{"head_dim": 128, "vocab_size": 16384, "norm_place": "pre", "norm_eps": 1e-06, "attn_scale": 0.0884, "init_std_o": 0.00667, "init_std_up": 0.0267, "lr_mult_down": 2.0, "beta1": 0.93, "final_lr_fraction": 0.0}
Each number is 500 + 40 x the weight over its row's rms, rounded and kept within 0 to 999. Layers, rows and columns count from 0. Numbers have three digits each. The size before them is the row's rms in percent of the matrix's.

# layer 2 MLP up, 4096x1024, rms 0.044, rows 1348-1402, columns 128-255
098:466573524496523516501465503411500536525453533539553506471490443520526487546532489498481440469522506551471510530515504485412456472483595541508498515517433488510480483519453552517591437527505447516478440530410544496483530529482494534459499554500462482490510499463523485446518550440462507434474477539480528489525570425520432572449516486449502584590430534537506525516536544487488508462539
101:504496497503545406499495485509454495530544555492439522528491531532565536485517534398483501544445491492509443510501455408547537476550455479477412495439570533458477527551506508544466503435418486473549520472532478461502477476432533459553531522499549526533451503546495577494471483538469510507487458498475514528503536554531461522445578511551504568479509479530493573394502465515398546475535
099:502498469579468460519501447507457510462485488471436500500519514505491520496526483584514484593507484473478553509457425502500527522497573474535587494543549448566418509504490500508468468475506428442505608519373477539492478489502488542527454532488446492538480493516511454521492469581405470513563526496425460427495557540472536510452460478565519517437458530457524541486497535531546471498502
093:522456413486507449598544530558439471487553544504421489539486514468540418601498510518522537485485482505523462530482548474478446478578515543528541543464580491538530485451538489437570510505440535538485468533484510520499503532475513434500503487515489494522509488499459546473486537508430488521462496471525510545460505537473462526529477534448517578570561473468573537467538455528501466489500
096:486537492477487531545456490524498460452511468559413564449487565531445485460422502492531531490474610594482527498511555477551499554422502532472447553539475474514489503527493494584536542505458513390548508516506547494517381481483461525468493532561552513571485476418473499508469529451545526470498483582451565550538516452491463503583471513480516499510391514487459523538521495437486536471424
097:581530501652506534509515573472461477485557436565497558476496539588442510481515495440544528527499574488527476482477480553484470547488440511449498525499501530489476496521546533463541507515499506454495482528454512459525477568501532489453507581528553491502463518558531491510608395555529463586523501495481394488465441507509475464500475516493471515422497515487558517553434517556433463490546
104:455468519482508420430500479417547485528530444495490485500546521529490512495530539481432505477529516545531525421561545494385520588389500611514491593468492492554431471506464482423496486494461504519495493420474503496536493468446562521425541429530479476461532451489480488488545429504416502502493518534591446492508521547463512557534545466507544528493470558565468520509528558481421488507520
101:545520501532554531525560637484473579540457490511449454476550464433481497435496556485558464535458525469471504462547602509531513495519517559494517414491585503464522524496488535455417433483519549479497561473462492472518487473463462539583489420525481478475440526539477514507446438502536495490571551442481516473441494430473523495464479453438460451496404543496492415456511468484421506515533
094:515538506511497411505502522578514484437478555475454499482543509481538500457488490503505490472504442560548473512435484547464495505461509460545523567560480461551474551470496490418416539479478489554562471549520539554517433468517468470490523542503523515407512442453473457516546462450472474502539434520430567521503461515477545504470549473460513510454453513462533541515457446496492546558446
101:524497384435485438456531539397528471507506458512501477513446446527505525504410500499490489523441525436536482481465451505537495466544546490515528482489504525578492515527453529488494579515543529479456527471496479534493580484496498482502482466495477593445423452467468498457446489550435524459475566501508511506553472511553462626450516453471538587463559496512505454512545461519520468455459
103:420506499525456483556486490479468510495481503639507480492462463486579594532488443588483466512527451471526532506466519576495455468498501450479480533519516439500473566534463435494480533547469519539469514520519452465540527571506507410481454480521567492425529408518474540501497461510549468507595494519519510455445535473496487509486520432580515508463497521522500440447469456559589537396437
108:516555515469476508534483497523547518501530508516435406493445451504467469518547529505533485529445450460565493482425527453517452534575392488501515485496490523497476474533511548461531467503452512481518560498530480496517534499481582519490578505556481454519522511482516513583493562441500459499479522485512546519478543547486523481479497579469542542533486487445502539500495516415434438465523
099:515489525516501447449532532601556602509554416489476483538487499531445492431562529475460477475497426479541516485507486491474543454513564464526477461564476454503544418498460487499519475561487504546436499451468469472587514490483426550502480516518511480545531545444486504501493510456554398432516545532523521506461521456408562555494536481433548494537482538491464458475471506525485464532506
107:513493485440568431504444469484540428490468505480472488493532476627455473549535469506465505545439507513554526459431442453557485500537504492501591561484443508563436561499497503521543434497457487482459538450472446511493484473551520510460489457475546473521528520543550533528469521559497463552469520550461540481523515584496499486482464555503445599460468512512512528489519494469537567531519
107:512473475529475474482474447514504552477468497490471564512510452527472456518529531498475401526492579467438546510480502509485522482446544511445517532506441503449456459490487496481594450428499573490471481460496564550519567456493502493445502455509507504442526544474442534517456445541485480453464503520506556469484443513510497443547522523581511527502522486491580507515491518470484530533515
099:473496559411562476550574468465477476502505538511531498585514451467485525583559493446527429543479509560592443546471560456476492477516489434458514461502579514523463509516525460465518462547497544524488528490519506504484486433464518465511512477445574550516459473448483481488508516508456443409514521495546437451490591511516454451481470463482509472478487560565523482505571494401524501423428
095:512513474523509533544502526476455485495469545525462565496499509458527535585456485453463480536428579475473501475425484549491501566581486602488510503552474473484480460488493527577427411569432534497546414556438455457477558491536507540489531512526521499552535532455585550490580472483515475513513510498490433451456459492420513445428516495456476508487534475552493491533438475498466570500516
105:496439467509479528527523514515529455486587470541456451546542491500510529554563553491436523548511503513501493494458528423509556500400531534461484469471449513470445555507515493533506517505543544601549550544466551471511499490590446485503555541479562511477432465469519482510498508533446551550504459503534447497466468494520483512508478519514555477474386457497476477493580510510512512468497
085:467528495575512465513468434450455438455542519487454486495526457577478549404541472452470428485364523425493533463535486509445490511450506511493560503455541512436467503536450580513459476502557532511484582511491558478491460500500481475519463531504533508540488425542558479452395495447501483527492497498459534505490592415485474514507532553533548481436479558513467492492514522506527481503430
102:533571541462502492494485549570509510460494491439467506535508455524502585505538459460467537485517508591510505496513523429473500505466468494486549481492526415486465519501478562460543467569479446480546509501495481559470494510497508384470528504507444484455513569439538533489537493484511458597503420445606532500532587453516455543479507473545508497484519540451622447444465503537427511457555
095:475479541522550512454522483497477475515490456493485519503475502512477484524491484494507458561493534468501535455454476487495428471524532430484592381523497479543511471504513505499539467480505518519503466510442505508507523419479530493461577499540458517463511461479597498460475450542524500497499516474487549525469528512462489502574469576536486561486499465476480513446547459479469371469529
101:507469528513480452570466452503471439468462520463504496482480448500495438507521498538533456500493539515532500481524538555522538450546530489561540500495502502498470525510488484547505490500496440536558453422525477480483468467515477495499634508524497562536455563431475517493475505490548508475473444541505504527545472494497542486472488552454485476506503529539517482546377485527488483521456
096:509478548440538465548542469461470478522590578520469544532493462455479479510424464410506495465537501550494486453428515433479528477468504537510535472601504494511484503417479553600517468440509510456500561509526575475541515512537540501505499503484513473537522494502529521505473510469425479478512539519484472456493506570413486517524513466448517536498501516553472411516551497411462453439528
090:509525509505513425502547455556480478577502473473451565543518464433447533516494510529541497527489525472511538577485465536559514487430427496497512527483500538551475502446494444441484502536497501465440454528452461534425475505480493530507450473478503448504490507516502432501436567539508596458448520505529468508461490525470473540509518552493390530546584476486490530563490477512465485472511
104:516465514530527480448533507515467523499501501560546449478607497560467570515498449542437501501435523493505452524562589492504543500509481537453399495471502468509463495459463510516446532481561462507505480445518462514604476465483493479565422432557423473461488502421480507516562457468470487438483502492465555461440494453490548517477454526471551539433552464536575507601519502532469564394573
104:551526455486506532409465446514475532481433446557412495479431535552604491413495524491468489536489468499469501506469525445453552468416438454429550498483420456493542466513491483490534527472498457544475462481520597480517535503504511436509548521444424533456506468485518485518474508496474518498446538467458484508490423489462455433535476459431534486523469480498558477558521540470453515486586
102:522488549512442541478474417513558506469507449547462474534545451462464502460425447454476544511471428490501480504492513445520565505497510569490567488451514485570506499460496468471487574498511470523429534488409451517442504544498519544471529419470486514492466428475465467499496504419496561394518549555535469470478445515459464484482445514491528440436467484539586484582580495512511475558497
099:448570485484511486493398499426482515660458515508472518553549554512528510481544461526478479463420438504551572452544500524555539500545449570513533447506457562547473478480512516459472516491490518449529526431504471518530508494499508503495509488495536503501479552554506459490478481476544569557511506536556469507493546505530510546519511582452513524503459433455483554533488476519448527483530
094:475508472506466504571517503487565529459445517575418515570412497394556490516504573470527465557509498465544460577415459534494478499481490500509484524553547454537508542533464448452440573510496490513486533435508515524519489596456529498513491459484417429485493499442522526471543560523456473503508485514520535512539499485482536543484484487468516479555535515479479446523441449477473464570537
099:519516549537465498538448515476405482436454565512493465476502483474558484491495471535485559468516494483476483473603518475493512518530494531558500470548525435642525499519452501496519505461529466512537432428516532547472506520528569530570479481470512589524461568488496501381493561482526518518396415449451543508430516430566457463511456521496462506510521505524570530563521485446516529440510
105:533475508489520553565463490486470498496509540532471590473579520510363530529510483439504472471566425482463487442532601526455464459533468412558519509550499498481509435467576494434537539482425490601534469532490451519525499483546514444475437529410505483453458519485479468410473517464506520510488496533503503487514441498542507542483500487538595479584520555502497492545510567461552529509541
098:503508466515529510418485612556471526488506519433505544541473455461556477563471458472470526522535541448514453461566406565525524494551404622519506462505465482525554532434482496468492529512541511454574464538482531496478508523577530448515549549530562553493558524519483563499532466462503477516517464493511461538416515521496526486547490492492461477508429516487533520506487501584469486516539
108:448553464497480540439534494503426503461537541543473479535489463472498458488497518548416500428481418492542468465559489543489543513553511465557502442460475496484507496465578562497459499518493509504444549462449491507495480401601460462464492490607480505434403524463543558574471430476537515496464509534470481488457552511521501452504509495452509469496506487492497560548508455502445554518459
093:483457433508483535451554522432473474556489445521429470471451515494436481517486524459504534562542484439521487456511512502525555453513540480520479442560504468422467518549473551513535506450512474451528491442444406590565507491482433550464466502491433557530562460448518525524494534433504461564458530486475537506523459557470485478558455476483541475475466577560502499398493544501479514528479
104:537445462490494531493523568467520571534559454444538493444462423502442563472507504509512432498485563512474502537491474494507511468559482454551466477450413455505508530517493455479537477515470435507514524508530518482459506491518573545453464362517552473515487515508515508507526485495483473558469513452480532522514539559558452505547440526491493482481541461553410457510518507476562444511547
116:519475498494520476487503544592498432459508504505406495468564520540514545502528497536414485433517496509491504543558442541504440381484496634518502441542494663511607511589522424546548500509583506495534514515562499502468521508469479494473571497431464517550459545545513614487492506447433541442473588425504523523567508459545513538520523439510448517402497591492511533517486589434517478519497
100:503556499490475439469581524475522423572584507504531480497520561519458455597515462480474435456452497477446502580525503523478510397459525478513498452509506533467520438518519505482470543493518518515500432460471518496530554521541484397545514477485563518479458456438511471483432578445529534505548525416483446498505449537505434521562572446388496454513573505568471510534550507596482486486482
096:514537510558560472481414497477468480484450546506432466459591465508467475567499445509544537418454522494537523495430541438474473439461544582493440535472507485507474475526527468504450560475563437477552489420572477501389468499482554496483491549473532470564518496401570553495488522459481508492531373497495553450499454394517520518501507471541452539442419492522433441507499481447471509553529
105:599512476548491497445507543503549518525502462578529426468524530493485506522453520476464483468521452473545526489482501493533501506515423554472549464553542525530499518474508526494526529505513567534511476545544467481423468415486499508499516490472462532501482468514520530393509526529498629491494547511518567512445543484499493484425534521468493416528521516470567456479432456488551521497521
093:613542455588520480484406500482487513512510492572517540544488492487555548469496514446488467541463529419469518497450535557507479500492513451527592465564481523490520516511506529509485620468541483448551417501518459500504500595537505545441407437470500519472482470468561462515526482523450537491454442462494488462452438463476572526472468602485473519497450509463529583485529483535489503449480
102:543477467524532482542469541467514590551481437502524438562454519511470487533603496518507528504512464515487499503534494574474454440490494483501504413472477558496582507449528447469474460458485519491510505499501496555429463540460588497511436443477503460471486547505457516509497542437456448510499460454429570528530511479516522564479503483571474522426483415472488523477533548434467549464478
095:521475431435530444509602481531545557462455544572500462509497425532378537456434538523512427539484453450544528460522516471398501422556482470521553475461454530522516557546400545555522486526550505506474466542432446509504489575532463506529457491459497539491504528544490530478484460516480499541495482442478468500528523499481490500539501547504534567494464498482551536432466438502471484498491
092:454474526494557492499536441430450570505447510499482490464458455572518505559481434481600477493544521481446470466495500455523528518432412516521537493550460471479506537525491485441540512543576464459538490493515480480535502480452492548498503472504532465519525474558529487519544536454482480474508551488508523478494514481546461484478483413431452469514493519471486519517479495558548502476462
098:491529591441541533518508430509501480554559505519495523544515526444491552440492441578565466523539471551497536522489493515487418526496508435545581623482466519516505454463493456532504485421573473515525522497459474556502521417503559489479550512492480490504420563453537511498497444467453421505500578471485514477482494468512441481519489513560519559539391514553515519515464531522456535404517
098:532471533441532492503495507431491510466478485501484484502545451506504441450507434508509459480542496484536531503503514409559537512533513525452491552530487469389476573520510447523518510504541521484595478534475516458524493519511547519544523402514496424508516546537519569541424569564487516483472505518548513537507453466501511494485511498536481522497522490438551457527523421478483579497435
098:507498528456535538509555566495442502512580511493455505535509519486505499479481460529490495488531548487493452435450485502475507560513557521559452525543463448462480428572571547558516549498536483522456490532460521480502485475432420563493512527522526461496508446465504483566521464500517592513551444540458410534472556558502440419496520479486448516572498504460455486559445513505503464474478
093:511521570428509510485505512528497494499514514484525494511473528458510508487482499515493452560447486466528564481417533485514456516566501462479476518566488534518542507544542532476442543457455438552523499541443461496493577486559525460524484502503510506587526519487486531516481576448489494509450500460511481478427484516452482497516504635517471476540545529525497455496448438509530473492564
103:506490496528534553590491489479506452580497460502581487460474483507528454471524480546470549533443536448553530394433515450444464446529481563478478456506508476442530504526454515450544530497467508534511515535531537567493531516423531514500526482436501503522530544521555438545398576511577474473444503488555503519470516479500552544490497505507538566487485503484511520512467468521420543521514
098:455454454537452554448546503506502528444527486467506480497513515479567490512448513476522475491453507509420465479432513464510525507602473545483539501528475506390519509508538508473485509477470422506515487534477505564505559577450508463499537461451495509483530464499526505504468459530501500471499523457498550462466529477460464498498466529435507565483516512565500461498508515431493542502555
105:561496478513545534550491501480415529526564503548552496553544544508505530496452456498502551395503513515446440522575553503521514438531487514546524462469446523502579527516487516499467545473441475405534571500558465498503484485496530472552529501440490459519547496512510506493573490522504517408488468465491485511468530450451475417491449494510444496500477454499471521534468503452462532400422
099:527454500539509482492532489522484523562457434518474472540548509529506573500549549468497483513457428485473410488544510518549443499533489485513474419498431521415515446476519482561469479491463468556456519551486492537515512554529539512525479520474478506494421573512499554530484503510491471498504486496428499516544479465482517516478519441481537500518525491501505517530560456487459469452487
101:487488530491534496568437505469511561473458479597436498521494501429477526601446521507546471468597521549464484472555505478474462505511563522455515503497476591431463504466457486480543527431516436437481455465514478479476479565579463424418469510490515490487546453484585475503491542495425461514482564493491469467538435515493491452471473408539507522495523532496574550471559506481533532519504
096:524492574481553433458435471493486529558494461494441544507534508413494477464518477445494477490537523537575463570487541432487512476497525519437459566469469537468559507551520517477475548504470521449479453468534539509417480475531493573425486441494433460512551493484473466444508493474543509521476494508481514495532475470507498523530522517522490542488469517463509467531504503494492514521532
102:532496545478505507537485577547447489513482491518469555490580479596504485544494508553462458475546512468448523577495490519503471563498546461503420574534485487436484522495493528452543468468450570529559436460520490420488489488469467462469488472510518556510441520550562469520428464556524521456519505470475516480489445411505551521418517516446545444510439515440516470492525509463464446414464
095:447471469386535495522553507542509467492467465432442464533523532488488501513511520523515441532508441578449512480500547499524472532547528588527473452446461526540483521503439494532584460449450465522501540512519452534509511531487482443489438468559496464527448458462503477545412525480461510509482456441517513479479486484501576508513496504491565506571451466506475608577553520394474510502488
# layer 2 MLP down (transposed), 4096x1024, rms 0.0416, rows 1348-1401, columns 128-255
101:552584502499452464580497499527492488498490505534528478441554509451467496424501489443473524409508512494486523458522482504523503484482469461501497425459509502474529496532499438491490416563484528498465486543433493532509402549454513544498479445516453465544547556570568567472550475491467531461517525486482451563462484488505456456510517525463486488499520507543525502424482502555462474497511
099:471543489510480518498517485429453472429447436526439487496523500473471456571503502446517529523515513475504523571451463529564384468505452505493528554517454457502563553505490506498501482469464467466443491502391379579462501472497489538457472509454461556493492530496516566464493456509487491487499512547461444575433502528531545486489481486509510498531558526584600489479477486514476579553578
096:461498504536520493503494548497531504530501484514504528555536463559487523498475499481552557467475492445461488446474471472539487459448559476456457498418499560480473526509508512460498543440537549492439426471530536548523570506426594474425531476547512519473531528452582512466562522512505528473487416537514574497514570480520460437457549449488493499522502493451484445430511545474535485554511
098:511541430526543494549506501490553540499459509463543464497504429446509492431484463456468481538528451553447509460493441503469495457521485462489514471508467489512491503529504529444519461482466517468496478542595494451579518460492433472504534474441530496496524475552534551405539389528461537487572581484553516465527468497516522523596566489562454489558474466478528451517579487515512485566472
099:465544458516516511583506480514534368517495513465532508517539544493531543504511537456434548552464551587493555512520414493465547564465531503513563493541523547489558446452497462523545540484500457481473469510472475528513499584545569497499535611511429465535506489510548496554536493522517503546470484479459532522531514521451557491525477575462554509510530532526446441451565448436547549512395
100:487453482469504506512478504501534586548508501481533496489426510526549464437538543501611523549448511458503535477462502515476516552480495506434464528520542643500529481570508497416434531490488548477473472504473458464518464509490491512529490525476543566469455468507529580509560502508526476516563518498546546544512457558481401450542538508494444498473436489478555580514512573550500457383480
099:463528479531501515458464511469518426427443474539518455470501521537426516455393517536511493461484533527521541419473543528528539459559470510551509527457474462547466488514530487436490492515553484497534471472498524462523510528514479549496473521483545438526488468461465498519546528512468481549466529507465549547517442408460468532514442493485522445472471527436466474430483560534451511546511
100:475483470508496452536538506487438514520479454540463510512542531504494449504477431525483509480507456499527553486549457501520508518511517437530486523465547506527526589515477483464446448466574516495563522505509495497476443559421551517464507427513481424544487469466483508477454458523500508551539518479463557463525562569521491561504547443518483488509435513460556460504470386567490477546586
092:612455463516473471473489453476538475527480494502499513487506477514476504498535463426483431441462543492478546525572487580520458477479514504442446497455450513493496527486486490468534542482475437496572527472551468513536545548515571576520574454474516514531431527474487547474467556519517430594523465499537484577572483530481540535559480534482508475524460483595442531549476490512487481562533
100:484502552556513461546556422536468565520485500544557532476480443460442497497441599538482456425417527527524513510461489486475501493510543471448536469536510410487453527480504530536497468484500514529566480574538487440494492506488549555498467453508512497508560501500551491483538505490534482484462495455467588488486563511509444480492433469461524500578492478436567546472480554524502456475470
105:465447551423444541444504502538430511479544499506528430492556611503434478475552532533538447512481528503485467438499503489477509517435479529480509487467537465501530557465482525494435449515369521556491464482464506564457448486516543491500495500533563497522534532541579433545521586526520545546470432463540541497466432473507461440544516571471469464554516478518530474544535509527518521478517
114:427471497487528520448512459569492502376491519506468484440484476519494575540460509542564474465598487529493507500514468568520508544469539464428579498454487482455506565542435407499479479494495494555439489506486482557471463560485500467490470449502478482498495468473491411482455449487526548538514531457449479485463498513478463540476502521517518527490494465474455481502446431534554483440531
097:471528477479523525527554470470501565518534528451554484523499479515509438505446529544476453534491528447528512455537579509497492536500521558465479533506548486486515466420526474511551492467541531455482500467536560537526577500502467518512533498483463427507475501559496522509433524456425526559550458477558506501483423568485452505491545442476520536492494427505530510550445500459513401529543
110:483498448504489525433511462489615487556518471425499532502426502553494482527547500478521519529460553514488467480558487482519512503413460473504481545468541476498421483482544509523501533488629519442472545449533494550506448567483523506452491495476480557517492467564538504510506514495490540471405515493515542555517535539504488495496545589504467548496521462476425476520521524481488511515475
105:472480502503546526513509425492482425506447448522504462558573566515502546528438556508522536540534484474427475533441477539547418503544513501516434521547545468433450530486476556467603440492438519508498595562479483426466417543573533424578447477480553532483529496533482514505499561537488451524468506474510438469558565499502558474541478481453539508528486524512460423539525550519526499463488
096:497512401498480568522485447541508466524528489438512530458458512539504537492500516470467493489519512511462521472559449554531512600472549616472491465518437483515544540450431507447445471492523539490488519490469498514498509535579435545522450537497414437555485475482498600596457562499560542579471473536518618546492442516493463588482534486481478535455474504494477536524486471525500495518510
100:492467535507560500450447494567488483469537545532571520525469501517461471563500504464529473545485514549485431483446502520490553496519500532476473493480473518513508502533528530505436596486530448532480496417493516543513490500490473490510479520527433470422462498587545544473502521476474496503527470494492460497509488554454557423479431511468478496407443480483619499573530479568557515550517
100:470562546544552450434505472507540537497569530595473494459518518521455449501526482497510591529467533524533484490453494498508474491508508384439553506545455523570487540449590472461530501520567516465425510583519468562516494505505507514510444497473479548542424440500526537548539545537490604507478480494465447509536532523525526474532433520522594479459571556451516511514482522547527513492426
089:493535441469524501556554532425512542565480438475508473511517482463441550563512510505535526491570487545591401514504476588552495569502528536508489496490419517460520513523445416516564521505479415483517549469473473552523511470542517500534539504493535475454573483465408566506530474480430447478531471517567484469489451461409501519553467518513445442463520489493552478515551485526468519470509
104:511516439552453540500500530509475450538506488465505528550492465473533500492506520483510472486583501492551462473421495497526439519537500550489591432493515488474441523494549561448527465516470516543474509519526493508417447543467560471508465492533505523490505438487541493543546452498478478464522486465558530543505516517515486504498461418522506508476483525532514540497482460535521474566544
096:544526510509546541551471469529583500457598456530526464489542531456510566545550480550523476449480528518531437547501485490582572488482500556491454472559524492532461464610555479507549518458551532575457506430486477539490429494460472503534519493514438541480547519494499428482497507541537471480504487454483507509531492476550517563475459482495515582544525490503475506550454487430480502516457
099:518481497472547451464465511466454535470513514504490555515547482516501495510394492414442525493452514532510428518496540498492433468482478458519581534465437497453509466450540468496583496463520473546512503516477522537507491532520412448599545457530529481484485449515522489511479504541474480582600521471508429531455541548475492483458470457507472517491478504502485550517489497553540558490529
094:434525524568533534488485574535478498489549462485518522400478544447454475483554446489468467455510480517529508528535466444500525481569473544491567562509482528562504533523458506475550501485542466536505505451538494517472481496487504539435460451509568424494449481533461484488570455531570509467481531530468416413526453498450426444482467537494542492492479522504465532485514514528466505551433
099:520471483496558549503484584508500503439480494522486473517540489497560486472528459459411417498510480505469521391482536475519508495489594527501580450530463438462503507514465485533458417482527486561490558539580528502524492527473468470514498479450561574471487503521577464476499467599546519457537460444438449533467508547519515487510519495466533446434441489542512516509542546510500549469495
110:478467495513586472513533490521575527463504476545531564496592537440491484575488572481478477565581491517480447534478413538471559463530553496538513517477494517498501533487530492583479439523478455477440479508460510469556501499412459537524438462449551485462556506435494457476511516510460490515499353457514478494515452448448457488452505451460517498552554545523512466514511517524445515501512
100:508473546559485467555545465488534451558467548508541491484525481539509523489527597476507494517469469421543501485497549496563515492544461421502557490521501448492369520544569429588438544519451492600528487445418476519386506431484537541474461513434472587471505449483483453527475567505493452528456475487472499522549558495496525515571518541494476492500503493464464477474481498473495497507445
097:500529504518556462466559533466479462589506493556555473548516451505480515579504523511532462412580494501481538519431528522512504555477574519526502441517476467534546465587504538469503526494505489427535436519552484457432520469534517551503553593494496515477547513520560554436554456448612478439530496508471550500521512507484456474577473518460477485489515553525456445496412480536534415515574
098:508483480551415468537439468560525497453486484469536446511553511414464473559466504550461443577570490360524475463495505491517460520490510475495478487531413465487472600483476474559469517474373507496508422517539473461486454507439515475488441506473534482446514455478506641538594521500497574526486525474497542467525504492459485538436498564496460481495539551472593541495455469419423556442453
090:491520496485512479528477460456499503539567490552506558488479526547546446484548489542537465468593541483558532595513542536437488511453546471512448476513496483435519523433514479530550472513487463512507381510521577380491565479529515450433562479487491498468448488572518570510505505523462554528501499457509452540485559522556495444551483541465510499523468527454514439503503508410562494480525
100:489504579461544553457472516552466494474482540462591529456503568480469507463509461504429536469490445512542513481501488457521549435511468502486498562499555538510462470522478452461515473552507452447592534544572462443425477477484504493517515495435528509526534444479532502490486525468472435437525533549507456430532539514454505467523549506512594519553484493452467551560471469478504542500521
104:533522548509533504504458520447556450552452531522509459494534539556589421523458493461546507463484456470489527500528527495503556531504478470539522515493491444515507509480539487533466521471530512419504526509521522450454485529451491501470526498492424479527421577444484533480436514509536516519470494459484551478423521513519404465484507494468500542428440501507492469468506556516506485459568
100:523590513438570488443462496554501525508511510489460498520475548565484418486591451498465487478487448538500458379510448532491540493409506470520448505489462518509552422405479484498535504493502502516464505520448500435564479582438442453506492581481481528425465384508530410487520496523512443553564462526477525467526531533496486444513439478456551569453533475496503448575497508438471461481507
105:559411476481541535491428535504491516513448473430560481538498462467478442494482508553420480434488444494445457504532470520549494508519482456539448433497506492507478554478522527455484439477524606491514507491395565430395503462494519560512517557571541466480493536481524506579582495526454501515548532562553522508527467543513519534473512473499504548496525382516463484589476550475449505515550
093:513436513474566543481470519455440464534478457508572443537517539510510548509475473585537512490550480423494541528458489500477440455532511541578501490500515473394444515490486541550447491548501523537493569573485475506501499486548496528473510460507421496469453488516411433556459458474547483439578497521564464491504569488492495516446508506492466509547534487488494481432502533452584455580492
100:461559535486485470516496478472546442499575463551494530542483503534435478499461451548492532473511511509514510506434496530479524497452481474523542474488453509433510559469451529572501562471539545587473437463540498510513425474509528496527538535525522399528500471504440443502457516430490576486578504528526481496500519509530537420544534487464491498562522493483476480537498492542515546439477
110:482523479538490530433535544490514432515506514517492498457507575545426498452544540550514541452496615514516494425522460402539549544452513474536455473498457496422532499491457523502478544499466480535523455503501491479507481494496449550519475526538531471462477459532478476552520447511486517521454534446561484509520461415459541496536524512487490445495463487497514513522545500465497521561543
099:428467514509521527475511427551519520420478539519451491460481477542567507448489512495504526527568507542464510470471487507577531475501496535483566514450534480519466458486517518513455506545484500470565514533583447531570471462496504624482504528489489499504509508503528573507521446508536518503536486554448559450493588487528537482387526536458496561515536527467528487519461560432488547492512
096:463480486491406544507465482540481457530475482540483500492426535518492525495502528431550456486529468536580552472514494592517490519534424510457491570495488491518481517492498523441510503505561464478505517498469489554548509519493465460510534495506454500429540456521454495548468443419459471551458601452484509483551516493523468461484470556480455484542512464483468509542505493472497433489587
104:548500456478463501584534487461553553490523506601522515499522477565476510506528535522535564508500479506524479422502501495541532487519557559491513538499414501499546530514505485450438518447439499562429505633459503517503537471419480501494493524558518448487526498467437484499430482466515490489464494472554491454497511518528488524514501536486401520492460470483464526541495510510508542484522
095:472557459476514490511516468480466491437546510525450510473497518441516473500460524479490502496501549512506539523482469494470502520520532526553503465528534461470584497510496543469460512478461439521508524395534522574532514455578538459494536438454558486472527541401476549456562511478457506514483578534475534567479510475463482488567515494485504449503513488508501533526495552496492526457522
101:519490388429502480510479410545469453548444542507513514540477550526519469531521445530467451460500517480542516431509496482545426467455507530413554517495505457481524571385515549532533517514433545493457534543519522515488562506471529551552534480464441544562544448414495483528519553486526513511492447477495498459537530511503540500581470510511464519534463484510464488474513554559543415530556
093:524470534438480457586479565450479522501453499528506543522490498504516492438469465507447459480446392560496534559496506526443479495506478533490554554524508453476481497461556493599488457456464518445529443519473577490476502494544537505447428580468563556538541563553453537430571555536491556471495487510473495461490515452595468521451570467563484487454552500509567512472529436522484509562596
095:539534522517516498470496506484473475570486447538460494544526514541495573462498472497584431562512527539417504542515531508458492468545471516513453591496456464488538516509501507440484516511523545484499436530501515487492503474475486494497501506489486568480494535482451401407480537513516523523495414505507508503455441488560509536536501535531541539538491552539529409469484491505590465401530
096:499459488589459469461484506409528519556429428468560559529544481531540460503452482495424503455504489507512553499445524566416515531563490506502489449494467506547520554490508502487555453494493471481456479511463474589499473472528524537533488496479418521495573476451485480518449523504464496484530500507526507487475461492519523539526516484562470436516463480453567500503456487547452562594434
101:524540430511459484449563447464481624485574482477511429491489500526422460522495475512545550505540467554471482503460495478551474374463540467493414506546475438499474538504548456510487537520485498485503606470503559516552467537471502497501519544494496507486516518556486531519479450488506508480510478456477531582521517526583472508535511535543446480545451454443544465544439521510456517546517
101:461503493505466527487458534535532604390495477510492535482482512499521469586487558491535542524515550574426518528503407473439504435408495473483527517593522472544411554517517453520533433467528544504498553518477463516446488507594531477553477499488500517580526512559486454503486485522417441511493538448498457458459442502494479495523451394516515503517527542515490507438531530425507502504450
093:519492444548594577497502507442554452505531477512501430394521529482480501425468556487496514479483472463443476463477473540499568463437474583493527534473461584518480450486488536477485439496508507489479534461533506482500445494522521475458507541498494478449472531511525484510576523445518462470558470493444525527528471494501515532468451432385526496454505496481503498512461530425470493472455
102:565488504518538497517455446572432493541437510479513436527513439482471538584418550539476527500545468479466464514507496463510440461594528491524452465474528426519517509517520484526495470460447480439437444481544551550547505503467501558523504541530477489520518502505457511447449547534401445491442445505490490489454497482515445457505519476532531510557575550495475584547427548571436522548445
101:442520496440481453482486483511568497542546532515489477455496523499499454488512522505580517502589488416529463437463501511505565508591463446449510430503522480406553542512470562515534513494504571519473471513466513566484484439519486546536480452443438532520465409519541526490438550501461527539506495467449501437431489487491476471482410520599476526547491542506484515448522526480476437424479
097:488538502499476497498494529509480497548470493457460583474477510549481532491485557531610499535461556521491488484499481492485535492522462489468550522566519531499500452441511511457535401517552521546492492557516513525599513455492496510388483445475557542503506499459511578484477541540484586523498468541425498564462541486470557466469515511482535528451518555446479538481531482467562499572525
106:448524478458492437500507505486578450526466454422512422432521571401511481557473486515448487433529524485422450549523496510520537514531528537463550458499501564516491511533460473503483498508470510459505446533497508555509509553510536545484498489544466510547411486561446537460491552473532547512516517573438535505487487451515549512563516439537547471490482539430547500527480474449512387507457
102:496504498508512510495489552544466482493486496443529478570510446513573522488518506469523526526550535530520454578491481516450547493495500513504535490610481505418523454494530480551522430478530522483438438536481488445510525568475479515456542473540530487562529507488526540498532524492475536453603519429565479577481540474459444478518505580477508545534494452515596466450431475514474485501526
100:481505546539525439489477499454483493442504483501502482582504553534532588527470527496473546495454461477541456605511488440455512484480483457482464482525528500442487503524552465555433553545443437545494453524517504474473454468446556515447497490472426513511555502553502503437574456546464500450462521535572532524553492545478466468544508486515457487516439477519403525523501500476457500488508
104:600457500520475580503458487540533448496507471527493522483484480448510467486570501479397518518557439559500481547424416556505517565541439527499498517493452520528502481482508550477480484535528501503458487541507468463514410530495555490538509599449473510440525526481558551508539409564498491479472537412459400521522483650534498522508523500529490472504561521459471475562491505532515555488446